python train.py --hidden_size=192 --vocab_size=2048 --hidden_act="gelu" --norm_place="pre" --positions="rope" --rope_theta=500000.0 --attn_scale=0.177 --tie_word_embeddings=true --init_std_qkv=0.0347 --init_std_up=0.0347 --lr_head=0.00534 --doc_mask=true
Each number is 500 + 40 x the weight over the matrix's rms, rounded and kept within 0 to 999. Layers, rows and columns count from 0. Numbers have three digits each.

# down: layer 8 MLP down (transposed), 768x192, rms 0.129, rows 471-570, columns 128-191
# up: layer 8 MLP up, 768x192, rms 0.117, rows 472-571, columns 128-191
down471:535524507544544455460508512509570502549454536459574493595568491512549446428523409505460461563479572475549479487494511478488498540590510472538550515460488537502509499481404485506464524485550525
up472:553439542453502509510469472481552548478537503485495478471555546561462488525479493546486552503462509468512480490544510518498485537473513501516493509502567454501510550446505470529502475503498560
down472:492517500423461497537551512518521449512581441466479544537470589499465452541534529510456486461558471501453493577522520509553444513472497501500513459498587529461475523488479536440531561495486488
up473:535513543457536455531562448453565515528485478465407506475483539523479511508501501490535541477487453551572495516503507452476491469439500545511552446515496490455489462456499523542461531444468515
down473:486460551484463462426434485513455459515523486487548507441485524458493494505485524580496533500420557462449413472487584554495524487503444512467490522504570476475497520475537544481541477523454482
up474:580557495489497546517481504510481483405494532480512447478523527481579465472500479514470491411577550550461430522503513451499473483553556569511457444565416480445502499462533517485481494477544469
down474:540491553487516520514506497479583460434527479556529516509445532496537492509465528452510455539517550603498478500500516495501508459566523508527528432527485503451585534487448513533542498473533469
up475:454541509457552559531485462443501556473562475494432500437535536538462427517532495502458495522498469489559469555507466511480437505501495458547507497487460448515470513489511499460461470513470504
down475:530485550510470612536518526496512540576472438472455551538440552519488458480441439456530545437521435490484503464533393518418504568517521516524568488496445447488493493556489492553540530546528500
up476:530486542454483506439444461440554455487571505530412480501571627518554554534482450562503456437506498481467495461453482545491389521531526466455474531537441531499521609520500452446506484494457529
down476:560511525504512510481546522547487503493478531496491468518478470457469491495476595445512509589484472524507495606521500447518447486492538497509499470464613533506459386504522474556510508492512544
up477:407393462504489517439460549491484459474516514479468542508503525510497559541490511471460562472426516462571494586508489520488512540501476469517477555442522498507588543536524455473500473473576490
down477:474477561477475534535486466486504517579527484470501428508512546492555474513549430537494445510553504529527491534479570481548473481485500494493535501461534515538506494483492489497531514476489541
up478:576511517555494577445411472468475493471459495563542445438504536538485526534537494542487509512520492548539529493556492536547441509512511518498490533484533465473501424504511505463495509516527518
down478:438500462504527452530471518542460491478531454548570509510486448430501524489541525525551493462509475518495492528483577501528549513494429472514456517489496481507520529556444548546487515541496532
up479:491465533470559587503496451480473526458465496489519588470469540495499485511417532439505506542518496493532492504538500491493526466514533540532506520531489517530525532475514493395547517479516494
down479:470515551456551539498497505563492557442512538506513451539517463479479483525494444544525478536617434493496496486520519497464483559430546501498519472471546607485546507539505482418536469535547551
up480:524525484483482404514494502477517412484471485483461576547491495543448502478495499468487525454577489471465531522498543494492421589461568418495467530457534434522505563551469532531584474493451510
down480:531515482501514507454496498458497466417544499546484547553503502570525479479478490561490518489577499539469452484495465553505493569482528475451563418427456456509505512477479468481546538502530522
up481:510481532493465553493454479505530529430544503534538496459526508434515506509563558470563555506510417492469502498551505516498502523557390511549562458536508489502454528504512518478521479429474545
down481:486520491546481495516503516436454550474487530491475477459488469451484609542547514417453461437534450490453413487505455451556473456437471504534486460502562508480459522514515471536540502500461518
up482:519478412510494495412502494512476508505511472534422551453450510523490491494490563501548454454537452467519539561518447529529478489505549456519502483536542441517564507551539498441423493478485555
down482:461530525447501454476509503528514420386501522546501535439517534564513473481471458507468463487446525528503571535505517480464576536447489441439496496523505452460523459540559456427501503509510519
up483:510470502547521481514474515545430472501545525474503497510504542473488450431446471505481583500528533497496511500510473565520539489460546513504525573462537437519474502515503464505545584539491526
down483:537529475509484500443519517444499582485494558470522425475524503447508514485530526575468539579484442509489476504532483439499458498487524537479548551446550495506449473558476469550520524490503427
up484:447530467485526532568482483446415495516463477565397454533458507551470500482556506468507468542520504515568493507576413456511474469458413514543522519459463495493501503534506456461505500474457495
down484:479450495554440512499499535544475411454540529512462524514496464474533482479526398556522477477527537475537458556555589554527540528476510488478542450446395438431521484531505516478548546472540493
up485:541503515470465505517498475480472561497462515570411468485548522530500513549436491534467470463485489524521524503573584473538431507551514567474571485448574575486466470527553460520552375609521531
down485:541470461486488518563518530507529464506459534550446480526561496594530503522408494496576479549522521514472490525477488554515579484515562468522519571429438490581540552542512530474527430516489506
up486:472498483442527462471462478537522563522558542513447480451478520481549556573492444505506541546542493502488479489467544554492494493472461569529503500508511465546514481447534503492443478539535472
down486:536522515505460435498502516444460538502395462486461574445489493449473482513481447517528518497497467548569464531526474523489525515523510481558502540518496484511483486475513522507510509491530463
up487:556505519484490524510502453563464529463524460423523529456490456498453556495497417556427483570508541464468497592469442506576503448487570427446542489532525530536473491548419403470588593446482504
down487:530499391509549488509534510468461570453543512521510531456596497542482456485589546548600521458582498452463499471511476529535457538508530497449518558506468430535557483530554530542517402449467484
up488:443450415484523543568547464542444532426479435469453479496505549506496530470494517487533397520507479495462471519493570519516443498452565472536497512532601493474484467480500445504489533497505463
down488:451531547555455550542600421599524534478510498512424440471536488532446456546543413469637481531472537423507503520470498468457493447499543512518500543504499509529504502541456565479504489515466487
up489:514494510536519456513464541498379499515481492454538519490484435491496543496458509504450533465488496577489502516528434514491549530463626415459463432540488582466477512480526485513463445473460528
down489:477489514529516454597508472453428523459544472459529527457564508502512540521547418500527501544477490519510467488598570488524516499491521439551537488547531514515533567502472509544465499426456460
up490:453494521567522502514491467532434484531498555571474483543529503468492475451571528486598541470518464485557493558458464520513539465523490489503568499454538503471511484487529510515545475466506493
down490:624446503455421458511498532473501525423557503526464531508497455510514475503537466588481476487526549510508564512602561476523490505491428494521462433474464478505512557414509524447541472460502511
up491:488477549498560558522572473469540519519445513513437448517587540551476527469535532471480516467486478479470516482523499558481487545526538572559483475449512462496490510493516507490516475544523453
down491:440558499492522518522490501500592485515509515543586474430450483442480491517518502498509515475544428526455588484475507595494450559574436490424556512504427470440452476486489574505514545530507481
up492:485547520478541462506465481483453452502497569519502561559542515468510439443437530490516511466572545517467523490477509431493445535477439518497517495574485508474559539544532482556493484515456462
down492:464481434500511506501482505478513536533445506433599527426527499522560459479518445476531425501545497519497482442521485521488526508485527606517453520500545512531564487552550468551519541454533548
up493:522444536535499519541491551513439516397538464471481507480561454450471464518495475559508480471446537547510482516488515516543431478546487530513517531503479491530507492531439571465478467442507427
down493:553470460540430488473479463515478503486534564521512522558523577483500546528525440458504460560532536446478563502489483490490542472458501506526507558537541505521526511541528586444499513583545487
up494:521421509515526594524597556523520428485491542537480458523514479519424503439507490481506560468537500538482513520503535564477524477502491492428472581544499552507419435472525448495517515483462577
down494:484574530584494441533532529478545496518522525441498473437473435472464494511523483445464465443526461512558465497461438526515391433401482496501421501513568467526500506507503465514541490465478560
up495:568514488501561527493487482477421520528525491473495435513568500519571560504489566535529515490494520471507501486488477496445401560471486442470546462475536496530450477488540559439448503531475510
down495:524478554474436497516509547445493500507525421502475500441604446513492482451488455505501574470491493515493538482497490526511512486504531507508503550605446517518585462489555436512562511420484440
up496:473522494567482564458555563500557542478539525487475566480511515606476499542526495450568442407477437470495563495581489494593609487455515518467488498512415456606568454478535512439529478529481632
down496:558539493470511548554544480473499481535530519450535539511474551451488493515531501495552491444421457537462529504530600528484492522503495529534562523509371476502536600511518560430478498451489600
up497:470458461474470475544457545509457514513583504513457503488475510432477497428535490504528526468544524485530507499530466466530510469449450503495523522548467468505530416519426405479511500510510517
down497:441557505422440569523503470538474581427419502496486504561492497495546522438532439535525485555556533440487537509504543487513526514460410425499484543469409569582498478533528512441532458478479485
up498:525506482527485497542500518462540526549464460555493501431488461482494525509451505580525499505479451452488471502558460550433423450493539518586514464428524495545483426534514454561514451463547491
down498:504485558490503470499498500585547425526557475494460548494427536502437464512611519450557506459539472536412514515480485506515550522467534517479486416487547492499528529501536437405505497496537527
up499:437456444484539504477485506462446465548449557515491471520517483504526477531472504477525517517484510511510492561464467514491485518523483549487495527538494568455469476453425495481523525501525497
down499:467534528499474460526458522483540530512569441534434486528515515505451488477453489504580447543594490513465507449408504494523471535468567448446499510508573465486505515468517564498495511459465454
up500:488493484509431437499564542465454485415553492484499514545562530481560455532501506487490588420526530447506495516487532525409507490493477536486508504551563444453479585613521449473494478524463526
down500:483566467530449480513461538561471458494542523483458553562540541555501558524511489506546490554565439508493522511448513494438480520540528584545503580481508533489503434556531437467535467523488509
up501:457419463539462432539419505427531531515497461468469540540544462525541512428485489547566470457535558495484415536487473518522469490484518525555487474496473444517430494499494454411527462531535528
down501:545487517430489616511527590510526452468520507572521433529499554553458506560522502510508475455511506482531571501421499463516566508496500532514497485478545493525529484499476528523459543479501498
up502:443445520513496535509515441498484454451470542483536540457439538522548528475495464534489583476515501516548490498485525497516444502438511490498423510507522459537484574497462492480519506518458493
down502:546538564552441495462523519486501574472510500500486495551485464509480521514509498543466445508498484514534481519488465546492525458496516518501519454532511495533463544526515527535507497532476494
up503:535452522479426528546450475496429474558519523536520519567606522532494509551508508539536453477481402518495497486551559511451438465539448527518568487594581455486508545486501509546499500498439598
down503:516512467481505539572473432523555466491447476556597504457518529526540550465508480529494476581457487488483527556569545430426539526548479483602526415405528546498576456500472549521479503512494456
up504:513522442467466472563517518492405520493532516557477447536544460516525550481436480561465522471497478532542510537486460499478470498511463491530504444518473502438498541554431574494506464484510537
down504:527490487476489511496466536543481538463491483489559452537486491523552560474439589483528515536504518539522415488545521472488470415459495457512469449508559544508519560523532554510523497532494520
up505:516500525506519517481505547535534487547551534526561518499466526532499578554461487467482529478532461489475480458555501566513565488570511532495522491546514494523446526407520530526452516429498537
down505:482452409442507495502497516468525537441475554455510462529495539459538527571573508525461492444577534469477533514455496468520518470467524540518512527490493504516513513494531568507473470503523437
up506:500463558510582486500494391477548483529497510499473498506491537527446466545513556493455566553505521442442537550591432441458553509512429470498466493463492519543505540456509549441550444613498549
down506:546491498527445546444492423506473473490502496486497472544502536515510412502517511543366462489529559488523549570520515481508527584489462541445510476499478548524410480467528484439469469555453518
up507:490477511462468541471419485572524446475441529509473530478514423493503530560523551471558467546454448526493492542471469490594571500463465510451475516547497516533604423521534525494473531565390502
down507:438523523461559542510574585553521460515495477543418463500444531509512525593508487549452456567477399520447480519537515443591485564522522481488497434510479460537522565567544404480535536428408546
up508:506509481481548483431518476483528538455527510411537478560422486500456569514506485512515493468539547499477512517476484545461514480474534453562519502543474471469505584530544528479485500443512461
down508:459497415502537501453472534468509554414622443492453586532486530475475527532441527485495489484471499485518578404541513460552463488497545500518500451508431556449549527463520533563528534570516455
up509:441527561494571487460507447523490476494489538489517410438482501475510510444522533504544451550545513461490467566515581515544503493472503471443534458473515499522518510550518495492474455470499539
down509:462554453487547431511534568548482486543489443497468504488497470486525536435466549522481459570542492465510485528505514484498492389510529515537530439472440553510491453455480503531503508466561465
up510:562547557490479410585568528482488536488538450503524487555429533533416521479516547504543559426505507519439519436497456515415442505555590510473387489539485496506472503587490515524516511449469489
down510:506442551460445441511450579510526557486526559515478605429543433503469523468418510505494509465489494541461447513465468524489433478509547478456551465492517493513454495465457474445524546498501596
up511:516454502487436431487422544521444477447464483528543532495545570582458456481480530576553406478547544539538455515561462494451514480510492450514564471500472473543567497485558453530410506501492479
down511:477500495498530499477556531445508557511457360472449525446487432494517604476497512487427521518479531439567489512498539523459519538459564439520530481437433523550526498495501536466424488438482524
up512:558497500557509489452472492485506551483456396473487425514523484501571508517463585505431497483549498467514485498613524558490511495548490556547532484453500476585555511522542565459481495527540446
down512:501513544477489515495493571514571454477470531465562475476448507553502492507515468491454467516461490538461502465480499474515493531475507521528484508473472449540442515458496451523517534551454488
up513:487447487489510497491449475550493490539451503466508516546469521538515386503488505544504500472570473508516476499493470472501555532519463541495437455507450570495479458490497489538520494582487468
down513:458548448527569472496451521477393550485486454548497490473445515415539574526437531461469514500496522452474547545537480503577497470511499469484538486553525439520482455533501594524553494493569520
up514:541530488457489462467542538522543536565532502512501526502583513491583487540448510448525501509494494479506522550489505518521569479504483475505492490526514506479535493485536479506547496459529403
down514:488484484531516489466552547516471428454486510524477467473488526496486491500485484502470547497555527467465465532523544482492460454535514477555519469483531483484508513519446523515477484497487569
up515:525508527449499538547527516514522494538521543505506493466528440483603470533522474533517513513514498493503547530425468454480495519517542512440493453545442472473553482470460487552531494534583427
down515:458520541460525530456516492500547455435492505501488422461442509555461530513480590507523503527542492494491480492511586511463515505442530514564447539436470485516484576506544519430508521511510525
up516:546428432551486500475532503515547483502502526498506525448488539458493516485512463465505581513470543521461485460510502561530472552491552455448522390438530532424519513526445535505516508550531600
down516:457532503471468474522491484454465538552481515510479502592491499433527568519507560541500479524572517541549524475545501471512441504532492534448422584553494456560458519437451506526534515509499431
up517:424450481494518540526509456473578549471479478449437462456502469505529539434484442512520429486463508527555513547472490495519555477515524484509550554523531515405459473474508470448506534507477528
down517:541473514521504583506535455498563432525564489575553545587505510491527542514452490449481435448462490521503532469547505478513492488517512446482523492555538511485525519530552478526537498467502461
up518:417515548533609577520509484462499448548517491527507497515502521508468471483514526478512540488573505485530605505486539480546459451467508463436506505445498542560476533496559456501479474511472504
down518:513498424495535547431500543482472471511495469488502487456522535530545512410522455498436505497496487523535531480589468472475493403470488538526494553489508516515505546529486426502436536517431506
up519:525495538495548506512495482452481524466606508442549508435537509513553489448482533533438511485486502538500507459523469481494541539477516460456480463544558553471499465506515487568416500501499475
down519:486523539540524442496524537499459475443532496488582545502536528575539489465475494488437572441450558527567478479539570409461507579497490507464414462523501534499575567469488492491522557489532511
up520:477485510476457556464457517482467569500503463544513524437474548476502548507426515523495480551473567535493523496446489499446587547547459442513506505564485429518444543448512525510456523549451483
down520:575425521524435462532471558501458485531470462458494519578512532539503514516494566533528558530517508460526504534404474486513456373490465498496480506446468487487455508502488469512504546537496537
up521:455539540547524504562438447478447482493531489460468470518528536538544479505464533485535453448481472514498517511558479498573524521510444528498516519453460487480478513489496561467576461462518484
down521:580452431463561513540568542467487499483447549527534455499451487484482554505525523494482581469534522499529530575527587520492472472552505459495454527570518508511519586480471516529465491524510538
up522:430512562498470575471533436537501531570448517562509474500521468509478497470511470505488539512484419545504493602512506504525491496517546521542504413478493441569526495533511459506480489492539506
down522:433522545479512545488490508505474516512504534555485461461590518496542540423458447543444464552457474509476528546463419445514476481528461451497528464464507506553632543491542481534429489443573525
up523:557529558523510500556496450463492484424469541537521524514497544488515550503508511510500476488454442511468501524484474574505490510550556471464498500524494538504477530537474527524556482473519486
down523:458550516553524463511502497449458524512500476478533540549455511553487556485493466470475474469414452427530544508496504495527530570493547439526499487409553488551508540470462469524499487483475510
up524:507439487554568511520475511432523483513532440497525506472463540460487495568497482479553499476519460548523515540539504526457523481519495518536549554533492577459519472491519433514517471490505405
down524:523456503435483441479489443543522522475519581514461459516460480501552518402534522484487536443569550479536512464456545479423469472470554528575505482479523469593501545523490517477465605502482544
up525:508517490432531464604474518531442568502491457473520532541449562491508482556517523541530518505452469523426536480564529551472561471496527584524521494491490482516496495569491491459432530449449473
down525:493482508521551461589441561419489537520418466457511467546468500571516465492488447454469547481507537572493524532535558488472406448506464588460480571488540533535475436620436449502505513493458516
up526:559516463444522517444509570496510551480406577521544463520540591507478442537565548466544561415457439526504504500504495485546554554471550511443492511540532521478488476487536501575442531522485479
down526:510482564463435536557479513514534458510508495490547568484515463510488507480468583453485458525501495485523540557501538456483437465536453476537498573452480486586514467547538521520499481500458508
up527:546514481509483590472467507526512525441517468541463425557527502475444568474420516479498484422460406499553492529589507524453493510509518505521450542505490453426499470506471551532500489459523506
down527:513496473531492565493448508513547571624484482570503514571554465516470502536515485547508511581474527430473514510487445487485524510544541532470549497477505533460506490512492451520551516477583497
up528:504564418504504530473524515518500498485522496508536472462553520467591506489547486415513544604501461496521452507509484447427415487504501546542457505593584490556514511418447485506466471491512524
down528:434499426435535519507464542452502529536583521404445434491502543521472518458449484538542490521476456521476495508506499529506530471469478466469468504477501446514511479507501460465508530489499535
up529:549464416490557477469567487510531557555399481467542509532522566475547480548469453540526514502434405561470495513460433481555525455536538452428497498546493516507444482526510435473538567495592444
down529:565530462574472490500461500493569515561466486512482552470563516507523514525489477526465551508485498489419495431499540559485498550460484516546581477511519454510459494460521504491501449511483451
up530:522467459508571502512501450417499436466495534526486501554540563473526502489466470522519462521550521491481511496479496475568506511467514541460524571530451499496569454485477540496464421507466401
down530:507492525543532579489455479454462455439433532469485487492551448505535523459502539466481480533548506473479546530458523535525467578472504463530536501524507532519437490530500576447542496488489529
up531:478522499435490443474522499582533574536522441561522499465459538564505465471474482424524477438553463496525528525563456523570421454451535488487536428522565526468437559469574437441459382500517507
down531:443401476593479503540516517473505547466473540498556531469549446520471414492456482530497567486449513459539456457468462492475442417453475450489465504486524497493487511481452523536513406537511510
up532:553563549515480563485482498507501539480534537482467510504438506478499396467621492482475547508497497507496460505437489514556526494436414471437459544506518453524494525472470525420447476498424518
down532:455521572497496480473379488506585511509501464540427554480456554534465470518533521528437592539476527513498494531512550536567524508533450548405540496549467510499469537530457445478482457489465490
up533:530459476466593563461464514485454486521520569463501470517483405491509461521530533474442503439522455545511547536449536541471489571500468496475487452526531475553437606471472427474503588473504551
down533:538543485487532444456464474511494511491472467517500511495549532532510516512498474522561499511596611486532516502521394520470456487499523526518487491587463484563461517514461542427492465445480488
up534:489529477465431521471427485430485502482422475510478548466490543519454513516488526510539554413503493589564488406471490500539565494506552472466450535490511528541429526523508454555589543509558493
down534:530487524533551442476533546544504488521543527520514507479499485440452520508503518483507461475474572501596546480501514555467548563490436463506550475487537472490531515490536515435501461477546498
up535:570506468496464502481505507517512559508520520528571386462512521556536452460488515449555489532517552563573514439493461525488462508550488439502470494554456521514434458510506501500493504505513489
down535:510504512544520556517568409468503448543474484514535466562441585523446435431624551563500559513466488506550503465542419517510448555526472543506515470502434481533493462576522417470500546561506494
up536:469523467509585478490521447479488513459519484563479541377550465484557508534525494529518531582457545601495477457555442533533500512518546483507561471439530388515500492525435541459447456555530502
down536:471519557514538528517458506495509465534629446537489481499507574457520485558594477512466556489467564478505381547557466492565491630443560554586477464482556460511499499494504455434489469457493550
up537:529498497496507512496460433534445565489507511468484538459438478479502515437528487492458527508509448525533544522485529421449508558536494600408494501531499474546511492485580603521489501505460556
down537:518491471478411539498529504515510472490509450557514488511512589482477505507540486563521495506540405481563509460461513467518498457509434547466434479590450618533511508525429511433499443551549461
up538:565546493415467471495534494426443544492462432526491479503430500443431517545534515465506522567525514464485475494543500501530485523541442539583516486523506535445554469485473507479542542462483563
down538:448488510539470434511475546613483489495464517559473548513503438465500547494565585533488436574505559497572532587576502462481558552469537518495514497479461607487557508474481538545459513443514523
up539:534485542501494530471500495556474550492542507578470473491505559476545563618532533442447450485536495502516465539471478505524458518442589531423520572501521547516498570472540470524407539531574422
down539:501470515479458509544522426487468506444511434466507499597505544535537463476510557478507552499521470389467511524521509458547466507480501562579464531469536519410472481591440538483471410428540525
up540:552500521511517457476476447429503554434482526470378464422535593429553503457493501459458468495498406488512478531459513440510491487513485489504491502549496430527458584478471498480533486465445505
down540:439471435476497523446545432521513475458533516506492521434505538480489462474490416472542529502505510511500515524500536487478442462510505513485493536565446475485534482488483454480492516415521540
up541:484491516510533546466501552534460486524511511493474467485465451439508473528404486538538541484472446494517469501532453529522481518565495566459485490461495485486527466574508433515495555524416526
down541:483549457523558414536502487468454534491504570403470572512569524515542482497544407542454439469465465439496516459407523472467491483494519467497540471468474472498532606548482503512521512499481444
up542:667484519432472494465505519490514505525581488592531417497547476492530440445553528509501565520507522560558472503427484520469441474566474501469489546528541488469520513509537454486437515472483529
down542:415492503501521496484494473423550579588571510460469451540442438572466507442503480497528484470511585473429473497503471481475485479465516507492598474517486526549495540566502495487590447469566449
up543:460511447545512556480452448429447464519483477521567457480543469533451533410482470489463534516483508542569497503464474520503419505425471505506450575541531479495485532475524506584457561505600573
down543:558491579424454455509540519479528471488541500559561537544470526478539496503460562472481514409500554477500492452498559488571532456454396435482487486457514445478492497488509511473482488539438496
up544:595440463427525465514549439558529476520535570532517514517464414533534506470490564500448479515528490553494574483495456453485473482544465413528497528528560537518510569562454471463498456519442470
down544:478476373475493475528545543507491478589513536566518490447509462502474546447392434457509434449564463543581456514488482535557520535461520514520435509534543501544483467484511465495458475514507470
up545:474490443416448486523458492576553543502543490523542502482568534496393538492475553492553516452476487541479487509555516547434455479476585503500446471516476499531521493513500479474524540489506448
down545:458426515549446514519440449523465485538555564488521542578557560483548426480458567595517552547507542457511453521477534497569538371517473484451496553544512439480518478511494500490464560554434547
up546:536477448575535510489558490491460472479504477500493506420511484463528495439461561474490490403526501494508483533477461577485485451503527522552453512488565492511522520489489504448485526561445521
down546:462547560478432541537482509534508490540494504577560522509495429520476460541498503543425466505525576505502543511557510502526514525516519506439460524436490501407536445496441503471416548571454510
up547:463482518509432486511455459535529514534572531466469505461546471549512512577501525498527479484472450502549429476564436556506531529471518511528488535488457439484470543535462489533476465518525467
down547:492493419525549531544612509481472517413468544539544479565460466456502515524478484472481496535577517544573507562486608401512519543536528520493478471489542513488462538519498488466534576517488477
up548:475482488578509558504493491556542499515488482508406523496533527493509464533500496518497557515509505432524498501542585529508492462534493465522541534539557597473484414493439498576558473432447489
down548:564547531589516552550438540487530555463512472508483482478480611508586545488490502552468519475451398499521524551545468518469540511574464444467494559509503529472531536506489532397538446540449491
up549:492432463504502461544464488454494411464460559502483509496557504476533513474522492455504530561523591486479470563421526498524531529441449544526560525499446381462482466541455541438519515530476496
down549:468515518468424431486468546553531478443508509506495476479444460497524543491557545493453534511473515571509493608463537474496449598473474535502626455446436466473539455535484498511567460525509549
up550:475458445458460526503542440472511442504522513508488479462530554513501558511494508501531493514525519567591475493527529510460541496523501521512518456507433548479568450547453481473443493453496491
down550:555472539482515556492508486483520486519470459552518466532479527449557484507489441487498480585501545502472560546445560545546521442503515503442502512484452551475473526555518487516465513540561487
up551:533484409472458517531479532523476505440507435485570466437540417469489520478499482495486528535570510484467475510516466524526509592483479557460517474502482538468492523489492491526470535560478478
down551:585462480550464515488500541555489452458515498511541508517498496486539505517492439534459490543528462488487502466473541472536458549505533548499551427477467602464517557450453490497500488543487531
up552:492484482401516515550498487471460606449428465552490524508514487426534414498526504475514550489544391556505521528496472554468559488483584502436493513482504545498508525521539483514520491481481510
down552:508503399458426447473527534572436468474430487494518550538556440510468504504516530516535479513517524533471534464393489519461520566448499433509494512558517482556481469518505505520457503496526449
up553:497506469535522493454492485551449517452548493483461508472414582470584515508550519562461592453476477509548521540493555481426483511464570521509532533518529481558462565531490426526539508489443484
down553:540460482514455551578442496477521462541489523538517513502435574473529506492549528553545549559523449526544485545485445496437439515497533447537462532549498491528502463489481481526508475431387451
up554:550469458458536432539446498461414538477477458507489505428512455510540536455472553492506417502543488509482488493506515526575506519481523568487508465582508451501464489466529520504487560541607475
down554:437546554527547507508477528549488533516450515496557553485453510498474453467503475510470483473499572493466460520495535491533472569539516552463495424435475582494547553510456509489470495524524504
up555:434445477506515484526483448479539452522530513553499486498448506502581473502472495551540526496440574491527475570462458549483511534533479466506528435479493552521497490442510428534554493443535484
down555:471472523556514515578496502443447538491413474489557450416492484575496483481518478488511507584500499474469485492531463516452501496494467517551540581534461493494441535555423548543428519484446513
up556:522510459510479537490502504444454541504496477475494469471451524474530494481485480466515517508458501560418522570540506482484486482464494492551496511476435556526508487526521491515481489540562427
down556:524536484469522440440537497459445527497522537506506489508501475560518499468467460473504454451540484540495533509560449465506581419453502560482410533481517576428472554464524498484596412563584533
up557:543401484497452440509502484429461473500528544535507477581447541520548530593514499500504461444427529529517465497487502483442514490553462547443499559513533502441440432445516484491472531488457538
down557:474513482469525484531520473547527452465506444433488513534577566458533499484442429554478573537529446502512446449468455535454560499494482509513477525480534524499479534555393502560441478503533566
up558:507520540505536498487499462497453533505468536502578515515482468480436520515494490432466464471537503487550520513541457516462437484461508477450523469469548435504573519534441520489536579502529513
down558:478556518486531387455494517454535461463545531489484485483534498506402377454523496535491489415460507511565523531515474552494452507493438515429516511543441480569487449451392484447511519528552539
up559:496481545422457551450523514491534517548503478503471461544455507514493505445539511473489485505515498570467519480497488553521525500532506527421579478464424477462470487451504436527458508522425509
down559:479526500551527553525487545517487484483508532459494485526554527549540463488523503496528502520515506491500469512464494404534470525516513450550454529552496526516567604479525504447553538449550537
up560:496566588508509498465498536518456441482431518509565437461518464482484578495538480461440564511502477493508587537547497519479471525512536508548540495548470479465542580502530465464508509508552464
down560:516414514464447555475503505482515503507523556461525512430476425511480528527499501468580489457432558497465524472496526474501534502498483512526522547519457468547487525466432498495483476494522484
up561:502441386523439503508450467522479479512521475523502540479514572531599482497536570478553464522432532537475510551508510463518587576484480439514483537513468475514477461534497504405432536464503518
down561:553458482451522441514485604519493493452542546513482434408461495494458481446458532495498518425510519504477479532501487517461491552446571513536576462551483533551568517465451413506452568494423544
up562:461520492468543528420482510525562502515492415557522476515493460565483528435532485518497513493540479448543541551518500474466506455451565412521473516480560511527507467456459476525577483580480588
down562:507433476529449516432512498458479489434461483477465509511482496530566528457558497561516497527542470579496439377515562533438504405551489475466566553480379502462478511494510529561533535487521458
up563:513565465477476508453539505490527375456503532498531509477498538537520504518469523483540530468497547417464569495483514521430491482560467503463488535460452470533540487530536485478480460502449463
down563:597501499559507461522467544547433516524561454526475532456568524544440495484518577586473499524510492511565482518501531546510490509388487488502512505474545475509469493464367574477551470478537489
up564:500445518481576521534538521559543519604522488542486539476500476501470507487489481485488534490509553528563466547544446496495500510462499481522563521488558527472474500510466457553442523493438503
down564:471414499534522540457502522475528510494519571466527411491554415524436488548503490523517481487519469531550539493531449453480428543528482551497471537496500456541494462531535547520528568475515538
up565:543501502477468510492562519561468538523490535603492531507477513504564519515418557502499480485552500494520487543496510551482424493458473428557517536465454509515461498494543633509513484464469593
down565:518476492545530540552492493464456472463471494484520457497554548445477522580522525495486541507538463522524520533429499509514548473467477503506484445483546496519475411485495513501538443515531483
up566:428492434488460536533563539533513458539537491468480517497480535574442518515516435515617500494463429470527483523482445518465441450520506506509504514524481521563498490432488484489511606557523556
down566:505491467522520637482565551534533432469550561422508500529439499544506522519445539488601517505495519478450499522476503477506526477536461535518513514428579563510523460457438577493565572471569553
up567:450476534486456596543476488546493507517457531520571506492548479550493447477526493492547499487469512430509535531527506479503543523539517514526529486474446478508543478529490523418540569463483460
down567:442589526478506384496516555505484464480530489456479457546530494473500512454498491512501503545546433553502532523533498503480471511497497519526459466469524519525556517548526463585518515482488558
up568:488508477526508500528492438518492460480509503493456533424508541591520453423470449501549535494482498509547520488415452513451482500570576501525510524497512528480542456440507493520496518545463504
down568:481493563559447532525501513522525462477434541519388471532565529517455490475525516528528472482489556485557474519376484527491476481596515510564501479470507502540492500525484452497525464498471563
up569:558404517545534546491495431486533498526484507537497540425552516448509464495530556486466464525530501520534496525507471485504551414487510534509512526496519428440477474540533528542506498529488502
down569:442487504460504555497505473528505517504550499425470519485497441514473496513499506468471451493446529377451495424423456484527486467433524551562497548536368501489515404520492549525555496520502504
up570:403495492503461517508508526564490468591409477467543576490473500463568490500580512377539455532417561454456536465509536520485452558509461489481531465549467484431438553528485487499433468483401526
down570:556509406472496540474542526441473478479470480524562449509499531487530602485509454529428514482456553517484431452500514500483477497445530520464430461503433574496512541494447517523475516462414532
up571:496473511437513483519489446439457515530542512511432488477529543512477489517476512560472518525545433510496547549507498538511484515525520505459522453498502507456498614467493473537526462449490524